Weights of a small transformer language model: width 256, 4 heads of 64.
Each number is 128 + 32 x the weight over its row's rms, rounded and kept within 0 to 255. Layers, rows and columns count from 0. Numbers have three digits each. The size before them is the row's rms in percent of the matrix's.

# layer 10 MLP up, 1280x256, rms 0.107, rows 731-785, columns 128-255
105:188158140165166173092114108100137105133132164140176115155156136111123160154158106099145122080092100184142140123080193127143105089141122132095133127122141181148094094141122160168089131178137118121125113172092200144111126115148096113140107127164144150135196102146106215127123149154071131130172184090099128134199130162157140101078134121093144174175118166148150114140126175150152186133100
101:145164163139110124146103162095161092144148142207215088121108102195146093128181111105159138114079132080092142134128096112093074118092138120058107093138104140160130138155060178150200111063138188136092173155103121177147082132176145154135064108121038139168093165152118105187137146126151124111172143167125131175168134165133140128127099089142176165161190131139106182132094176126129094100089
111:164151140170125136151101128172172109090138130165178136116123128136097139153133137129120118132140140170078174126134216053109138134127147121093097110072188088168198148161061080134127200104158129145141144137139122162136106114091132136173077166182125157134128124154114160156124140156120057113161177147180090134094065146085071110124102133095139074153100149075148112138122149105107129138147
098:118142142127140116114119172174144151122160146111190085122119136147103109148192109137171155137132148182134139061125142124145080143135129143160069105099103144129128077117093115138133136174207144082140044099106115166146161157166206229170106136109128155152090157085094158109087136099090099097176116128157139120069094110157120128112139134099100121133107146120146073167120129113172086109146
099:153146166155136115150096139100109106146182130141143092112165141144120156161168156116140136129121118207053181128126164145163134057133108167095066132132138110132089092095052133136156160099126199100154118141117147148133061123121160181094053185126137159180143163077106176150097138088062135148168138071121137142147065099183103120087085118101120133146104089136180188113103151107110151131149
103:158104152124114090166146149148185114068104148085160164159123112190154108117121143125168128136066165175126112101113168159122111074100093133124144063144112154186123088129105108123120146097110129167131156117122134162189151102145069125151168092168107126156105168181088129079124105140117112178147150153144092168109068148141130104103100115124106173141133190117119146095120124101149131122151
108:117072111161115123102090206155125138110138162127176146136141111138101121075112112116151138107130149146169144130118126131131066157195126142137095102091206103189137143144140127163130117105171175144189090207124187102117100143165134127146148126163121130191164165071105137142216109113116126110163160115177143153164132144151088120098127123151135194152173117124132131162078162141153156077039
094:181103155188092150133165058142144132074142139160089145125129131177090137127122204104132142105142112173137194107152177119155148128148136151076145127085158111199121150125049164109147123137142117179164098130146178158100137141124101160130082164104148148157188158130135061115092124192109135122145118168060128127092115078148145128140103097092083133121118171076128119155168085157192123109121
099:125122110150051170166133134151171154179122171110108080115104101108099153093112147143146080076079144127137147068121137175128090107151105122125109140107193145158136109116076129180106137054164191131131071151131118081164144140132091219236129044142080104176114129110095130117139209147145128114120095095094105135074146127148157111121132085147137155153130107059051130165124106098088155169122
109:112148127127160123115050152186125126088137173066140144135200126203118105124125089056140142139104091134163155097155192119096090153108090147111141104113060183126150125118124129191185109150183081134129143153138157169132080178131116200072103079173158156097189153128089128135159119167078157114177156145129141130129163167123107118080171104114134144164117137145149192155090130139186121117077
098:196121166192159124104143159102194092099145117130141123124128097117109107110094159144142107099146199164159182061070194103170126141133131102094120136122074074173126161066095161140078159146102144101131168155154131117096178144153121104163073130120128156108144135167127087147180113103126102114098156132136093129103161139182095105117164090089158131101164148158181145115065103158126190110170
104:140094122204121156077148124054126106106126118118127122161087103141109042168139141144162164080129141150127220160117157117121141155121081149100095107038177076139161112131123138154116121122158135133173078178146162133185146126076147112159073105093136164156133123129110103134131139188104077132135143140148165188167125051136075122138097124092118155135131113078087149105161163169115146117132
113:103120126196115137137126093157163108109136168114121096141148111169098142161136157169158190143114150144070123102140217143072125122095101111104105146054141081157170122181125129134144129094075086140148096128145155128157129174127098117155115133137119185155088183151098100153138138204091125116116124153079091080142108104127154112147098106121098121119101179172135134088106072153169118133063
095:126115154150133043082131131109187129123173171082077114093191145142148107075072101117132164102150177187153146095186160125170089115164110160102136133094137056174110176087085122138093155142110146116121139172161146162067153158123128136097130158153085142137198139162113095101111141100096160122141132095096124067121122105120139128118060080088139148123153143149135210129119114085149138086120
101:161185131132112092117074071193101114073142187122094149161165132149062186133125185119143084099054112152093122167113169093143124164147135129121125164140183144142128150150079150121152188118116106121167151094131181134102159126169118173164109058123083113130170158154103148123138132139090127145128102124115111140055160142121127105088187160146113115195138098157110142172139134134152152085099
091:083011095114139131088124079094111151120100110102145140159155148139125156111131122120139158126133180156177162098149151155160069095150104137133085135091065086141152166174134086146131138087122126188124149166073105155123124156083128116130171155136114180194159160113138115127100107148121100153116102068167077169172117112094071057162194124104133079132106158161158137076084102090163082132107
099:206171153175103136114128125146163117100151143100138107183135078166124111105162124108119136133102093164164138155135248138144120192115077115061096109090086152173099195125040165149132122152091155118136137202087181114133131130137076145166067105131095135133097130160120152175108089131130113113185116132108073175169137157201084116129100125156166122154161145189156203127116068138109151134123
098:134072152112128123135146099193125130147117106123188057116132050171073148115025152164168201159094116107163112113109139107146139119108101146126121163153093176129189056094128195146130118131182152147121134148162110126118113180117109162137091124115143200122139129156125081119108122098128088070127106106092162093169113140118107097128136122104161143120109186093140121158110191173102107121162
099:139214148162160100149086150173179092149187132142147115103115141107128175156140169178178116144143067198106134073143146112161110135100113120074051135105100141126134187088068115142188141126102144134194107111144176125099070134144090108117118136117156165115119132132074124111069130143097118110173111124151105147108111096158140148118039190040132111180139113182125162083147065133146139110144
104:154144152135087162113102169200163090165153148176100070120147147108096071122155111140188099059101161173127130079113143160078066172103140165140096131109104111149119140088143161141083127155143174133120082144180177110134110146125088133125149173146089197147196164140125092090139148106105141110119186152135121146141119129117135134082125115112115161102141105107126139135162085128100115121068
106:114146165141075087155146137077142173142131152123150058138134126164088129129123146144147116125101198156143130122092104084128156113154129154126138098068125110194102075143110125185124132145110120121192105133160125166171118091128152114150104133145114129150108114160103100145099068150116114114126162112085129104129112094148103122155118116144142132117098078089086109142053140057104133123118
097:111110167166149128138123081155175056103133143146153082128140103119171074145187143145132151134114106123059127087107130083146114075128103139091079126138084147136147159102065111116126124086165117088144150172084177148144090106172136181109089159167117119133118156138112155158136160102106124098068187099065125137061081100143115111136088135072102160133129132155131161221136085094139165114123
087:175125137152113144166099095157116108122066144115184093153126115105130135147133122116134136132137132129096087141096161119142178049169150145090094165118102135142157099098113078155139176196081104071115128112172125163113097179149097137166128089165157177111123131085108176136052090180102104114122105137179192077160117151115106112096175166133082075132081171041106141113147102165140141156146
090:153178156139099094082125111081171111125138081135133137126145155153162122117149125079154144120165059124063106129143146125088096122215148111106147177073133206144071148139174145174177128090121140169143096139174141115130060186083127111159082103125076121130132164147096123113114176108130113118112184149136064169128129127146099107116072077123190166113083165143112187112096119113106190139097
094:173149114112123121177095209093135045127098203123101120165112134139102104152191109083150090077089211152169130146141141146118064151062113171135129124116118102112124110115089140117144186158119128166168108121143172145096132134179137098143214178205095156210158123113119101132158126119102139111148147106120177129146113091109137122078143126114109137074154113139099128172126167108121156086104
104:167094154132140136140088122136169126054156178116109115124143094136159134182080146129167142089068125121141147081139118055109154178105124116087156146181168164128146159152112139163160186165178128119157178112103114136116159137126099104180134080178113160119140137191116162167154079154083142123108157105115101160050149141103117087093096160120114083135092083109134126112129137076088106119102
089:179076132115102149115119057132191112132182165104115108098172085188073136123087119114107160093128128142061150118148109129113095128114136153137130118131088148093127090156159196120148134076162140146137130159106151114186133148129159118171131123160087112209123157142112144146113144160103088141170129146129070128110106161145115113172089137144155162145167146130183138202063107157116148120083
094:162084146122097132111163109135150145111124153071145105179157116155068157133165157128152159137117113130113099078079176166111160158111096141109072149145109148167176115094177147159163155140156120112131102113118097196209169111107180174144124157068127174104155120222117108162080111141130110108068138122112143101085101184152093110164194124106155154088081167102137117154085118173186090116138
078:121081153159074084179118166129165064140152196057085118161148100146104202103131156119132132089162175153086105072134166124108124119106048158100160145094097197200108141127105169176084143111147132115143126145145134160167097117163147136187112130139140132113137128139135093128131130140109094096174148119175198163166042119192073120108111057066174197138147124165149152138145114094171103134094
115:183065161121116112134109097144151107093121133132174133095167160101062167144162092091126136142066181119142124141194120032173156112125120114137093153120208126136111171167094066156181186083119127151159154146107152157153125147145132107137130135150137154116117119143090128165115138129075052098187145112165168129187090132214101102119121166064163101192168111173122148128158136075135148118109
101:128098128139123165108112152097095111108167163162046101129123054092165120173151128140143130087144130134082126140170150036106124124125095175145166153120095131108174084145172169130174140115152115117141167143118150152144067083173111149174116111125109142170190154135109193121195094132116113121124125114171175175142077095129075127138090141128124157118121151116185127157135089165137076097165
100:166158118130072120113125072115173089102149186063130120164120106145099176147186107105100122126113090173132120088176166122146134075181079121069126137108118187188158159181128164174089181135134144129140100173181152102112113124160167157112065159128133152105144094149108160175116111133104063110181117072122093161069126129165139121147210062115182113126065090147165123164153128198144174141151
106:203086153170132088097141097102215089109162129089168109150121080098144076162097158166161136105144129131124119105144145160043131090211104165133156119065102124173111166117115169139100109172097128078143084132117176133140129139140112118132150195125091161139145102162107114061114132197124115156137124113125127152174121116155118102129110110098213103119102130050148134134104126102164143077110
096:096112139146047135114075086110120141119160150140104077146110117125104087132111131175162075103104138147113125193106115095098097143082120138120137208124200179138120100105121138135093108107131143179123121165143165145117111153198112146152165109150127167126109096108113094092113152144128089122087180090169134119085150142100089113118050111093131132114157186137099133136147092142139142101102
086:155148133150071093118117129070152042135114137097086120141123157139152149072121153138114067090177111142133126108105189180129118054076067138116111157152096172128117142128113159162096196094158120115128110240107159195134162048181101119122148115156097115166150150137106188110156149150122179108158130064102168157148100106144119094132107112143127182127185139163170118155103105142134175093124
103:137077108151183140161140169145131113081098149113150158123184147118119140159171122118139105126115090116025127089136144115083156123089140132131127165146094063131153199112115158153119158160152091165169099075153129217107124136199115155133137110184119163094161113141106120133124069132095134110113171083113119131173137162096117091107112120152134112141080147110120112197071115114139110121098
114:129083146098149075131160139121171149065140093109154117138156134168111190127120136106163156103119178178144143147104131122135162041121111115113064054092056135141123108170123156166088131062140174111123137113149091196146138167113120114143139176123134172140123105136086111130085125133117139053113143117104108132099087171086077105130093093094174124154059192151131147106117153115140121154139
092:100121113157106090132145143176183128095077143119119163111106087143110159173141135155159117122094137112133103132150163178061126061144089155130113116044175098159104073104127101135135112104157111096160055163128123131138099123103112179112176109099164148178142144115118100124097125151123182140166182128183184147175129132165074113115108111081122204134183182095140176129117131118133140163166
111:122131151131142116124120095138133108103171148079117111152127035128139091205116142084174167140144116132066130113144085153114139118110080118126124125136101122111111121071078122153125145175105133097152134130210116144180091104159103145099145133125100165125206155147114160172054147101103141059128147129125170131178152125135135113152159129058123158141117138132137135123149129095206136055145
093:131119148173162088124086180126127075116116174120158150143154130112095154101183094106146077109126119130119114126095155072161160149116126126072112149137076112191072106110083117153153176159161138117144164128094179207132174080124151117143174185153093151137197150187097138119156102164105126115113092111131104181065072158166127102123160163100104121177143139149161186131117084115150111111152
096:100123140140153115093153167102155103151118104151148139106177105184132086121161122132139149089073134090108125152116171163018066108121104185136155081080088123162126129123138125111187091118162166136129130128180137133163192145133076138110128113112113162153179157204093122140155152103093127131137135137113092160136137138065132119052118087107116206140112119130082149168100149167119129128084
102:215121140171114146098134101168123131116135145139147140075155100169124112162103176055124084086138078100087200148139120131115106095147105182106118148107150076199165169135142124128171190164110143147135126141156138155097194145166136162194118131147176141149131151122105103129154117107105133162125177158137031164094153116125136142110120101139158155087101188160071125147112133159097117132100
095:174098142150137123136119144074149129161198109146082099188148125142099071123099187126162087096117140138080100151122151146147116106153065139089158143115071052134113126102113127189129128134111143129166160153158120090133129092134089174196106166143179145162141119116114079209083098170120147101170096094187118160120109115143105099137108126112081108134131149189130116188117148099165142168116
093:095115169142115168105162054133104142083122137100168093119169115190122100102137151099130140147066136094080133127196121127095134117081100155110169140142122148144098146140138125160181150110108200140170180114108136121136165146125148108176135046097105188132095167143113147148145091102126080108168100081149128143138122163129100104134174118111133179128170183117088106132136125133126096127156
104:146157137155144170163061148203174049147168140145150116102138106175082164133114111110118143094109110157128158085110146127089076128128152190091108166095149109170106181087045127155172092133147159158130101119180134128084092083156056144127080125172127148172143132101106137091092179159027122092189151141058150098136119088118111126123102104098079143167133135131140112117155093130121106126108
106:089107129161127045164085127184170115096120126138165170127136042158072112152142113089145075110194093159149115133105147171095117122069085108057145156131123172170110149100092192171123139158157122121117100195176181114120152144153116113140127085124132157066138078123082121148150169126110119073093144087116130134074134213197102107146119182103122078132114130142215204137137104127193138130183
096:100129145186111076142119172130098093180181117095116162134162099176143192136076184143133152132139122109092111099150125159161030181109120120073115109105143106163131150111121138108144146097096139121119129133135201134123219141107130167143123164097111112070089179142099111135133103120132018114165182159127072169140093066111109130132169110094164149122161115155137145171132089101093138091117
109:160098142157114195193068149184130134095161121118130138120157070130190129128133131131157115079100127163080146132188114069079072093169150124127135141123204092158125218128113198154119134087167125106188074155114150123095106159129148134160149071162069152149126147124104128127127135128109038088163175097134139144188080152080062102148085118109126168127097170166142161086110141124114185134102
098:114130124191090115133131135141138101201157134140103128191106119131107122192079142147128148083125114147083154112201174160143149127121120135058080136144155111141097137121118114140146167133144118132152152153166109085098171113101123124159115104157071150089129174145106128109140066106123062173164196110084107138173140076136126133140108151126135173135144119161177122128163064106170151125110
096:104084131152087141158107116115170103070112165164070134110169106146125128197131183168155139104110184193107165096149121144055155138143086105128154134119092095119115165106138178132109117087123104160189129178095163124166173145142194176138119103109065186145102107181125139038111173116097140127117172093125147141208110148131110120126106092135164102134119086156131137130143133095135096112148
100:187134149139099099141114126117137073139159123046132122125128062163081141104140169146156143136131132204124143141125229079146152078136097141101111132113073131111118140110067132153157194080127149091172168115105102166146095120126085167150057156147108108128163122151139161111098106111115128103098174103109142124139065092183110127147099161102191121134102156119194149176118064087127112068139
100:129148095127125066175064163101115137112202145071173104145136110161122132176199108127193083087173105132210120121161119106081104137126061152129139159117129145159160105129094128164112135126176123066138118153160166151131120109136101159109123146102084096138114127101148107134143185119148071103122163122099105141136108123115117057126229104158165180172182146124196201162054124106119126110059
099:082092167154105125183112137142135144114153161133145131097161125174100108097073172124137197070114192163169103083143143103113100091103087126092123110081091149120067132170124172219129113080147142103126153149109152136120142127132115192101114217135131158133126143087132074148138123138103108143112099106111146127147119129170131094061124158103147169115118195096158136172085147133143090119084
086:224118145146110135105117167138157105121132162052099145134133123133094071135083148031134113089093179109064178129178146085181104143098083167091108184095117134119135138180125106125102172136115131063163195156169163142158082147137157156146106160138128159158171119149136151146088170094104101072125133131183151168116113129094083096077082141073185134098124136061145173185124136131123101106151
104:112138137122108074155077154130140102131138180117104113148099117189079146146138098120163103116141103143042112126122090082081121124102135132118085134138141129112123157178138168113183138178093131168152126159122193145105111115124129135150151162112069135099168133151077096158122114096137087129062119162230119203109157143082076111114120134139168163160098136195158103130176113153149183131117
# layer 10 MLP down (transposed), 1280x256, rms 0.104, rows 731-784, columns 128-255
111:102073126101165166071123138095152184112180114121129104045105166141094114155151116191144060176154125161176158145153104119155114137198128109125074094083131125133082093131133133149142089118105138149120114147115128083133116189099142161110112132086139160148067134131170114116143120144127168132125117058100120099151141140107184137090112053098037124102124107157085097147132105146129123186144
083:182164119092102140126142147133147135132186122143143109106135136141111114180144075167118131170192119099169157136118120136119110149129119154117138060137156094070141181186155091146184096160161122106124134157110080146058156044132164113100144148127076159151105116154155140151129098109158140086108083112076061066216131137129143095120153101145131163065115109107140167156092072119137169164137
104:158116131121121137096079144153108081176085118173146064131136116100116125212141070149167145128068138090125092090100128129165089159094158177147162137144109152080155091117129154092103110143129161138143104120149098147184108099176145137120132145129127136159139110149116096099105069145160128150141183121146145070110083112096072109170218218106097105121111121159163138141115143159147119143157
099:141113135081119136162123134161188146077150166177105171141093150137124124136132087151157133182136135158180141080161101106098120167096127093187204108130170146132134148127130154165121120107112138130126129147152129178088152154087133195134127165079117148041092133154125109120082129112131179127163092124157119162124107139121094163081143186126096116108080161117114110151140141146130113119147
111:216124084117149105140079103130107167160124169085198072085159172187147141082120173119177139115095131126069090142147096113146091177141112093197124175118152137142182103117162167152090115110164118096142129160066154144106097115146172151139097160156136108128128152091082128155142142114171065106126187099134165112105117161175100150097056117125055152130135092102096145134151151139166151156115
125:110106075130132033180120122131098083142098132131189166151116116149079140118187069106134165092082121201136113133093141132100166125101080123130138165118168145146144119120169110182133104160130123201123134116081128149123142064126140121110196113127166105151125177172000127120102110109081131186142166136116133146142129185103114163152155153171150094173094165185217200162124061122123162073077
114:175102137128134139131138077165143116132113147140093168149166089125140146110155045111102086105168123147155189095101105129132156114077160147085129115093131132067109109160128149094144174171105163128136144085101155149118105149163114090048117171148106161089131022123111140089110158106168101122154148071078141109098118119147178190123085164102139102125162079150152102129124101175137130109116
089:164126141145115107116117132113045144152116190110140175185174201111152114154101095105126098129133128103135116085095117122146124130151093087136122113127139146122112181143074103090146098102138121095146119077136126194105106050092210126082133118087145090123159099128118131106120134126105105119117070153114117082143098151130130117128104167150156151152153096151192131105098142125102125145092
099:099160124088137088149127122139122162161123110106187098111146208170163109094162066106111113149159095061169081078132163138141152103149139134144115129153118134140128112156152152071132132127158059183107093147131148161192136142150111094067091099140153065149139153141129155148146118172067074124076176077106131163162130130141116070138172187086063138109131181101142114105133174142130169106158
115:175089142116141102126135126062111139114154157104118131152100194156045135168174149097104151162158149098167134164078131098104097177097110174090158100184093127076171154174130093133127108176112111123148158103137112137118141141118109136104104125072097119126093082069123155129066131132118102128136135149085126129130146132127152099138111184105137145168118097165186073090063113133136104131090
088:174074144098077101152132136147133114191107045104140172126085118139062139144130137177053123181126147141185158118097094100155084086185148155149186129133116168092088149114113127088208134107106083062103122140112116125055089120175135173135119161094103128149115112139151113145176083126156113082188109187114111132101069152090153144151142162118101138043146098124110147174133217084102132120094
101:171209145137074119095104179132124143188063126158127130069146094114179152086141110148042107131098091142172091115162149119136150094172066117097117176134067092141120087092178144145106101129087149102155109140066155059131072125049110087166116134165106122172120184110124167123124147136117166080100096129121135121140159170087174173119090118175135147143136102112119138170125112109159108133103
116:128079120180135141114161129178147123118110130081109109142144146144164088102126092098174109118094135077184151097151088156166090152074110109148131166076089114131161083138182112124140173130170090125099119115112083112112081092120141137171157140088152107153155189097085092097101150081206124101053163119192151175180115125175160135106077124145167117175103166141150147162066162132059144104132
091:163145107133156188166104110105141092097104101112112193130154135082087114173182104130137038118107107158061150120055083049129145185071152093142113117126088181137162098147084093137119123141130191179111154127103134112137120141131121164195116093112145157141121105099104105122055109166137149107135102135139133144117105111153195167208088140097137119113089098124132052126109121187122081178118
094:080109148080141110124097088106135152172154144169103112115146136099159134108122081149088145130152107120177059107137188192182102115108098118045103085172145146038184078112083182109115106086106108103132163145128064110102142154137173099153169158174127110091102117107128102121189149168171119158151102133115129093140113103095177140188151101166119123162164115135139127157119151109093215177160
075:151156119098136097111176125108118138147110134152140122151143075144110106106116146125207138110129142096107100098114144150136164118098068159085125092136166139138154098084136168086137161128094157107086106070118202173147111128116133158090121125142125095099150177074255130113135112077101119148122123133137124146120111095128116103105137118122175117107196126140153192142185141142124143102078
096:101174127156069100181105108156132172145125116118122102107105146056133132091108134117103160124114131101121081181149073164102043161115025203115095107138101141081101126133109116111185128138171169113097140152115155118080077125133156157111155182109113162137156182120126125116161097107134137144136113116204110191144139066100148166115124114196089136103085134154110197149141189096081128180121
098:136141142173045125133119200116116132118120136135120099085144158118230174174096130139088121153145159131150148114171161177122111125160123097142110077143148123112113109142149108142147190174148150124067162117123082123116104085123136149094205132110135038102174202130140150169157115127123126145075143089170193173157132104157055166151108093115136135116138176138115146071122145118141174138143
134:110051116098096104110112119132074166101077124114131132144162133121138111117106131078066158122120188038136092156127126158090146124165112150175171144146114135133105131156221120094071135170137131115082117152152081136177164099132152163154141091125077116180157133112174166150184131106154152141086172140142129134157147151097112064120202068164116174082134168086145120170120188099126106155128
106:108206127113138118138150097090124162036125106155149199159104129143120161098103116146180113159144109156078154179104140107097094144091123075126137118142137113119153149164116104138114070150141113172098180124100198185099043142128095121115123072103150089097142137069093151110094116141178156114157129184084165129172126173139123138122098134085107110119048101114119099101154044160134052162125
100:126168133163104116138112144080142111087161152180095130144116077123176117152150180165117103166123150103107163135165184119155081177114152087158104171146131130073130089097095157185088123117139172128070152143136134144152130191061068091101085108078141108160142104106115067098093138149089055120127137136107147141110103069124099155160165104158162127115186122133107121129102101111080076120148
100:133134115096127083081135132180142186122091158159141077104141160139189128140130072116152141161128053107077174165103103120084118113040199160107083160155156139065104131140114121090182165106143147108091146131123095167179153148132131130171125189148132131127149164139079074147121179116113100127128140091173128092065150143172125133088129103081114143148093163116158107167083154130079083064086
088:139194144132123118079160125055131098156110136091086121147114144128121144079134146113136146150128197157160142167157108093091111130137102154152153114151127128105177145129096117122113097074099146147146169062182160145072151092100174095097135113156111068173105112128162112132112137117141129110173167145101153077092108125161166074149139134098087176114158181175129121055075160124144110151154
085:178231125092137129135149136154127084122164125055074179176152203099071120158136164128138157121093215109161177115134153083083143100115098147102152105109120116091152110170181129119103112135148119150121153139150111132100129083124119191022146167199099125149131112083158145078084146110151101175150071155132116069114170143121065125139170140139115087093165132150099095123129091131148083115190
090:149119120119151129180130137099141134079078086094128112177107128184115141172142156067109172121108149126121198070097128108119173048144104092188162103129068136152171156108133145200151062156090156113142092161124124140144126130091066131101168140106153144152113092120114140099121139135064157153198084164150163074110084081119063149138110177095087090160130097117069156067173194134177095105088
102:070127142098178097137191110108083060095168110116112202131120065057139151125112145098109086132239092153136137142096086140076088103126084157152105071122213108080100166138084120102127115089108076182098143139120176071056114128106107136097155099097194075108144189076107162120134130137156112132200124109136110148182099103185145169109144100086087157058175174130081119071110157161179136138167
084:096147130163084122142113158106136176137074154133133167119143115117162140176082103096107090134113120100155116130113103140108190134112091155157121092078086170082081115136125099152176105174094129147123089092174111089117149110130143150192177087200145122145127080171055136110086117114075142156117141128032083131135140080126139136140116095089152126042100155154135163081142147120172118115072
089:124115128125135133074118085139111188135142144154095169108103123138099107212135127130134090114198084128130120095100085168097164140118121128091089119130144066144126153186138130101075128097126157129120152167131112109128105126172162124126147089142135109122122122146089120142137169151112095110080115160082152110172064106101139175142119054111118136190089134109101107119137112150197127119111
101:139111108163094117169086122147141101112137180112123082127168133140068143108109150071158148117094164180094126072105154097099102084114109144091112146079113124176102124137124156199134151175136097110166106147129121175132083119166129145197129087165142163137152167113123148137107155173113108064157175080152142183188096116151087219100095110047149142202157138130137186133141123137132124101084
129:135136137146094118159154147162095078093193101096101144099142061136155105130114122128061109165161123119118159100157101126166201095120190175146114137095145099175153128049085158067120123106134090068175173137115138116137175104116152088156098160137114153179157127112098114131185119120150157184100139085186101187207122104132118138129181144090151168160182134059122130167118132082124089107138
095:090146146082128150095124135122144138111079094193152147125085163101103100152151054155109127103220173122162144123119122140116124132172165085177135118147070100128179133120128097115145130136128148166149142223126089128113169127100124131084178120185094113148096121087131110117120129091148120111110057101079156099134123074126104126114122154175107161134082139174155191013116150156123140149093
101:188130130159122122112142104132147114170084160122204132080103127120132091127159078124107144123092143122138158116063115109120113159068100046150110153127022123147125110118086065154181163136134157095111128114125129151189134116075147131124075106202119110074178104145113101140151154144163110091098102152159117125100091092157170151131100111051109115068162151162193088157143162168085113156101
112:167122115159096144127138135172096131138148155115145114050088140206085173105109126130105108116122076109129123178171062140102142134138096091130153178097213184113125166090159140130163111158151126118067137143129153144147127079167184192138129188116173144141121164117098121043199144139143131155099092136154074202119062117180173189085143135130142125076126170084103153138092092094143191140169
083:134092135114124121203116122158137162129124152053128161136136049163128170115159130124086110166148091125179143108094103139125070180136152066143134077117148159051169199116151147131146203164080127121129129170086155122051109085101150118095094087103107057084161178171126081092154120111173132179194154162144068136115154117137153201173186159140142153104104135185160077144088146087117144141167
088:129090128128086159082142110152169147149130115128130044087091126131109161114123143150166172115121099101116125055125167086159052176124167180141117176128096139120114083119114166085152120138116086088091146096191042120138196152057178113172103126142144103162155145067182063095137106150181110132152128127143132116148068073091164166152186112071141176074112106066155120112154124088088147081122
098:124113124118078135130120111140138056166134136104131158130097156209137156131104118172095115083109100132142148153115137171150116144151091110149081046123139130164130115085126124053129176153087139106154134148128115020083142079112142124170149113133116108088102070150109165114097132131150038126117125140084124111167116138055151165105146115153096125138121146186148144165161128101138148126185
116:068094132164097138151116072197147169140128152174133134048097166099150123125131114116140121117079114126109143133076129120137111143199113153144084136164147140126110101161104077121132049151145148145074147116085124135086109138150129167086110145132149144129174122102141087160062133149214087119105131162143124173089100088101132135117120100124115172100133076191124113116082195091110143127146
084:179142104157140113165119092059094082128098080152139146110132068044164080162136166133134156188161143103159157072078126137157104121130108132080154104144092106089158078126102115138169120108159174126137163123135170178110144151151109138121134124108114127139132085134163131124134124113120124100188120079073124086087175157170200081080151113166100122154133132179159104140095156092097127142087
107:089161140114182139103107139086167167169133079116136108180165142114157138111114130140143149137168097107143086180141113152154158089126092083112082163128137153061096159164153143093133114069066087150127118137109072061096048147117121136135120100062148147078095173107092162127175158119154106167137088149164146111120125114152192137159255093090132146146141120099185099078107091106122159104158
096:108095116162116137109114136136111120128128107138082091105125074124146166049136153149081221075163170134087132122168148153104095126097110087169121126190135075157108115127170079130141123182156154138126091104093106145029141138114136109127123157086146172142066116120142137113103148089156142132159116084145140074184153121125181217130132121190145087076176181148105120116072124143050135153089
093:124109151152189084140088127103146082136127188121108145121186136132101163142159113145093202133165168133095074156166087149190161136099086138120152114124108142118056147165150151110135059103075192107132137104119139158094091110114183162135139082165142088116145046157132143104111069103188196185133165139132092115106148084094104108163138108135158154134092147192183116147082197054151147139156
094:130071131119116135144182155079098151134145132073144121113119140116163144157123129170091065166200143172138121095156101133169149078091151094120121096124106114079150172150075182115071105121125174120131145121140143068124095162135137127146132109101111167153124093115147160068125143127130168106121089155094054082151141155135134129125145118098151076106099146129162151068167081148089068057173
088:127092137131145090133163103177124140208126113122140113163185133110093104100107139122143144144158175138149100137147103136165100098153150148205217186190110130142056165153164116045112169097107095106094141138127084113093210113092166123132110088105159054144116116148100120126164112094148180134129113143131122144122110113119170156141158142145169140123146128135103175159065098135123093151107
084:134112128141125103138177179153191101149123094166109190095150182082077109124135138174137143134079115137142063132141168139097150092116110089114195170146103142135130086136101138111125105138108154058062099106190129133116140119129109103161099134133142092133048143095139081164093052158162148161106130114144136115093163089118131138155123137161144109094089130095135104119153159129080072132172
101:163170142091158136133099114094135158131151115124214162188110111113133142128052157174178095102123117155122139113073129192112137096122118148194135176103134103129146181136150096119062136117124158141121146135155184110123100101146094120101165073124190145124098098136121131156137130120176111137132105070117119129102140180111135130179136136119134108098128127074138081055127089129137146125166
106:083125115106149120072107128123075041165130169093126119039114089112141168110115193131067156211123133149195096168149091182119130098140093116099116154178170156131186169138154152161117148125157084149111129122117150115142095143166104041151118056070081121111095094141102126130156125122100173165101117123126128134128149104106191158115200064167119164122150145082114136106117176072121162153100
087:136141123068127124136167150128144133116104110085165117115131155158090132145074090160121087177092151108151166114093123091149145073152128171173084151137086079115183117159164152182114116157085187113111145102163125086096121125100108085120112134178109148129011081139100120132084192132183164154112105145128169158117107132140110146089173125229156127161070144143129111150134137107092110165138
113:115116130105136197173111081186182037165099164127117143142099181123057134143153123091135134111115122139079135138150158148106084128194146127120155144098083129116125186126127119111106152122160039079081148182137104144199099073164122147185101127114132148118135093094103195075131116162154135088109153132094166125141105128132097108087085101116152151106089100071098116115122134055086173101148
088:164061129119135135120124179164147154152034122115106156161125113121093210131174090121139164185075139141165084123045124103145141110133117103121072084054152149117118135108183175093150081134144117140163110139154140124081094076130082126118069079141170169120122103103128121120124168118138139083049101131153133107134169149101172176219109082108111083107114085184151161131146168155114099150149
092:120118136112115192149103135120086131148130177082113107144105150178119170216112123121105129095176145157168072097139182114126229135139119128134200124122132119197123122115089125136147151075183149095111129141140132188131136132088093080077149062096127049147095071096146080148145158142190164099123135117066107137123122068089131116114159109158124187124160137087189084156129114132138139155149
089:164112131114155146127134093134168143155153111175088130122126192151140148182140127159101155093173072154153104168173089156172077168131170157100115175113128119088116121122121166123086105169122069132147074068118159083161107099132134165082205152073129134109133116139244138114199193149137155160151048106151116155134145182179127111118155097134064132104130172102132145133143101208115155072118
070:177137012102108097153136113169133105132158150132087082119143158145145151183119098111163131118126137095157172129152112152147101121121117150108166105141140099122155124133164149101141084142122155135162110122146121104093119122114101136068127167146120146162124107111255126127081086091161121144109123123078129105106112143119135018128137127138095154117116101145117146125139115108122141159097
094:131176124161137105141113125111080105154103162117123126186118146091143103124142096137125072167138143067095047119166132100100086105090157086158106139094145111121076135102141113141076162134125115097164095119167132185130088168108185155086085185122084171166130129123077080126141111139162076108058135122137124110151135160155130175185140139102166070213065123114161150126121086105147075101167
098:184100143162108156172127136110140109148115103104175126146159115195107115134082157070140171074088135100087177127110160103175144102103064166086116136120130156170143136088118106143125168134138112105188124170144102184167100162107126137155107163159152127154154156176084145138133120119098055052111175062171185130110105139109057158107087089121148096112137174105096186199141113106097105114079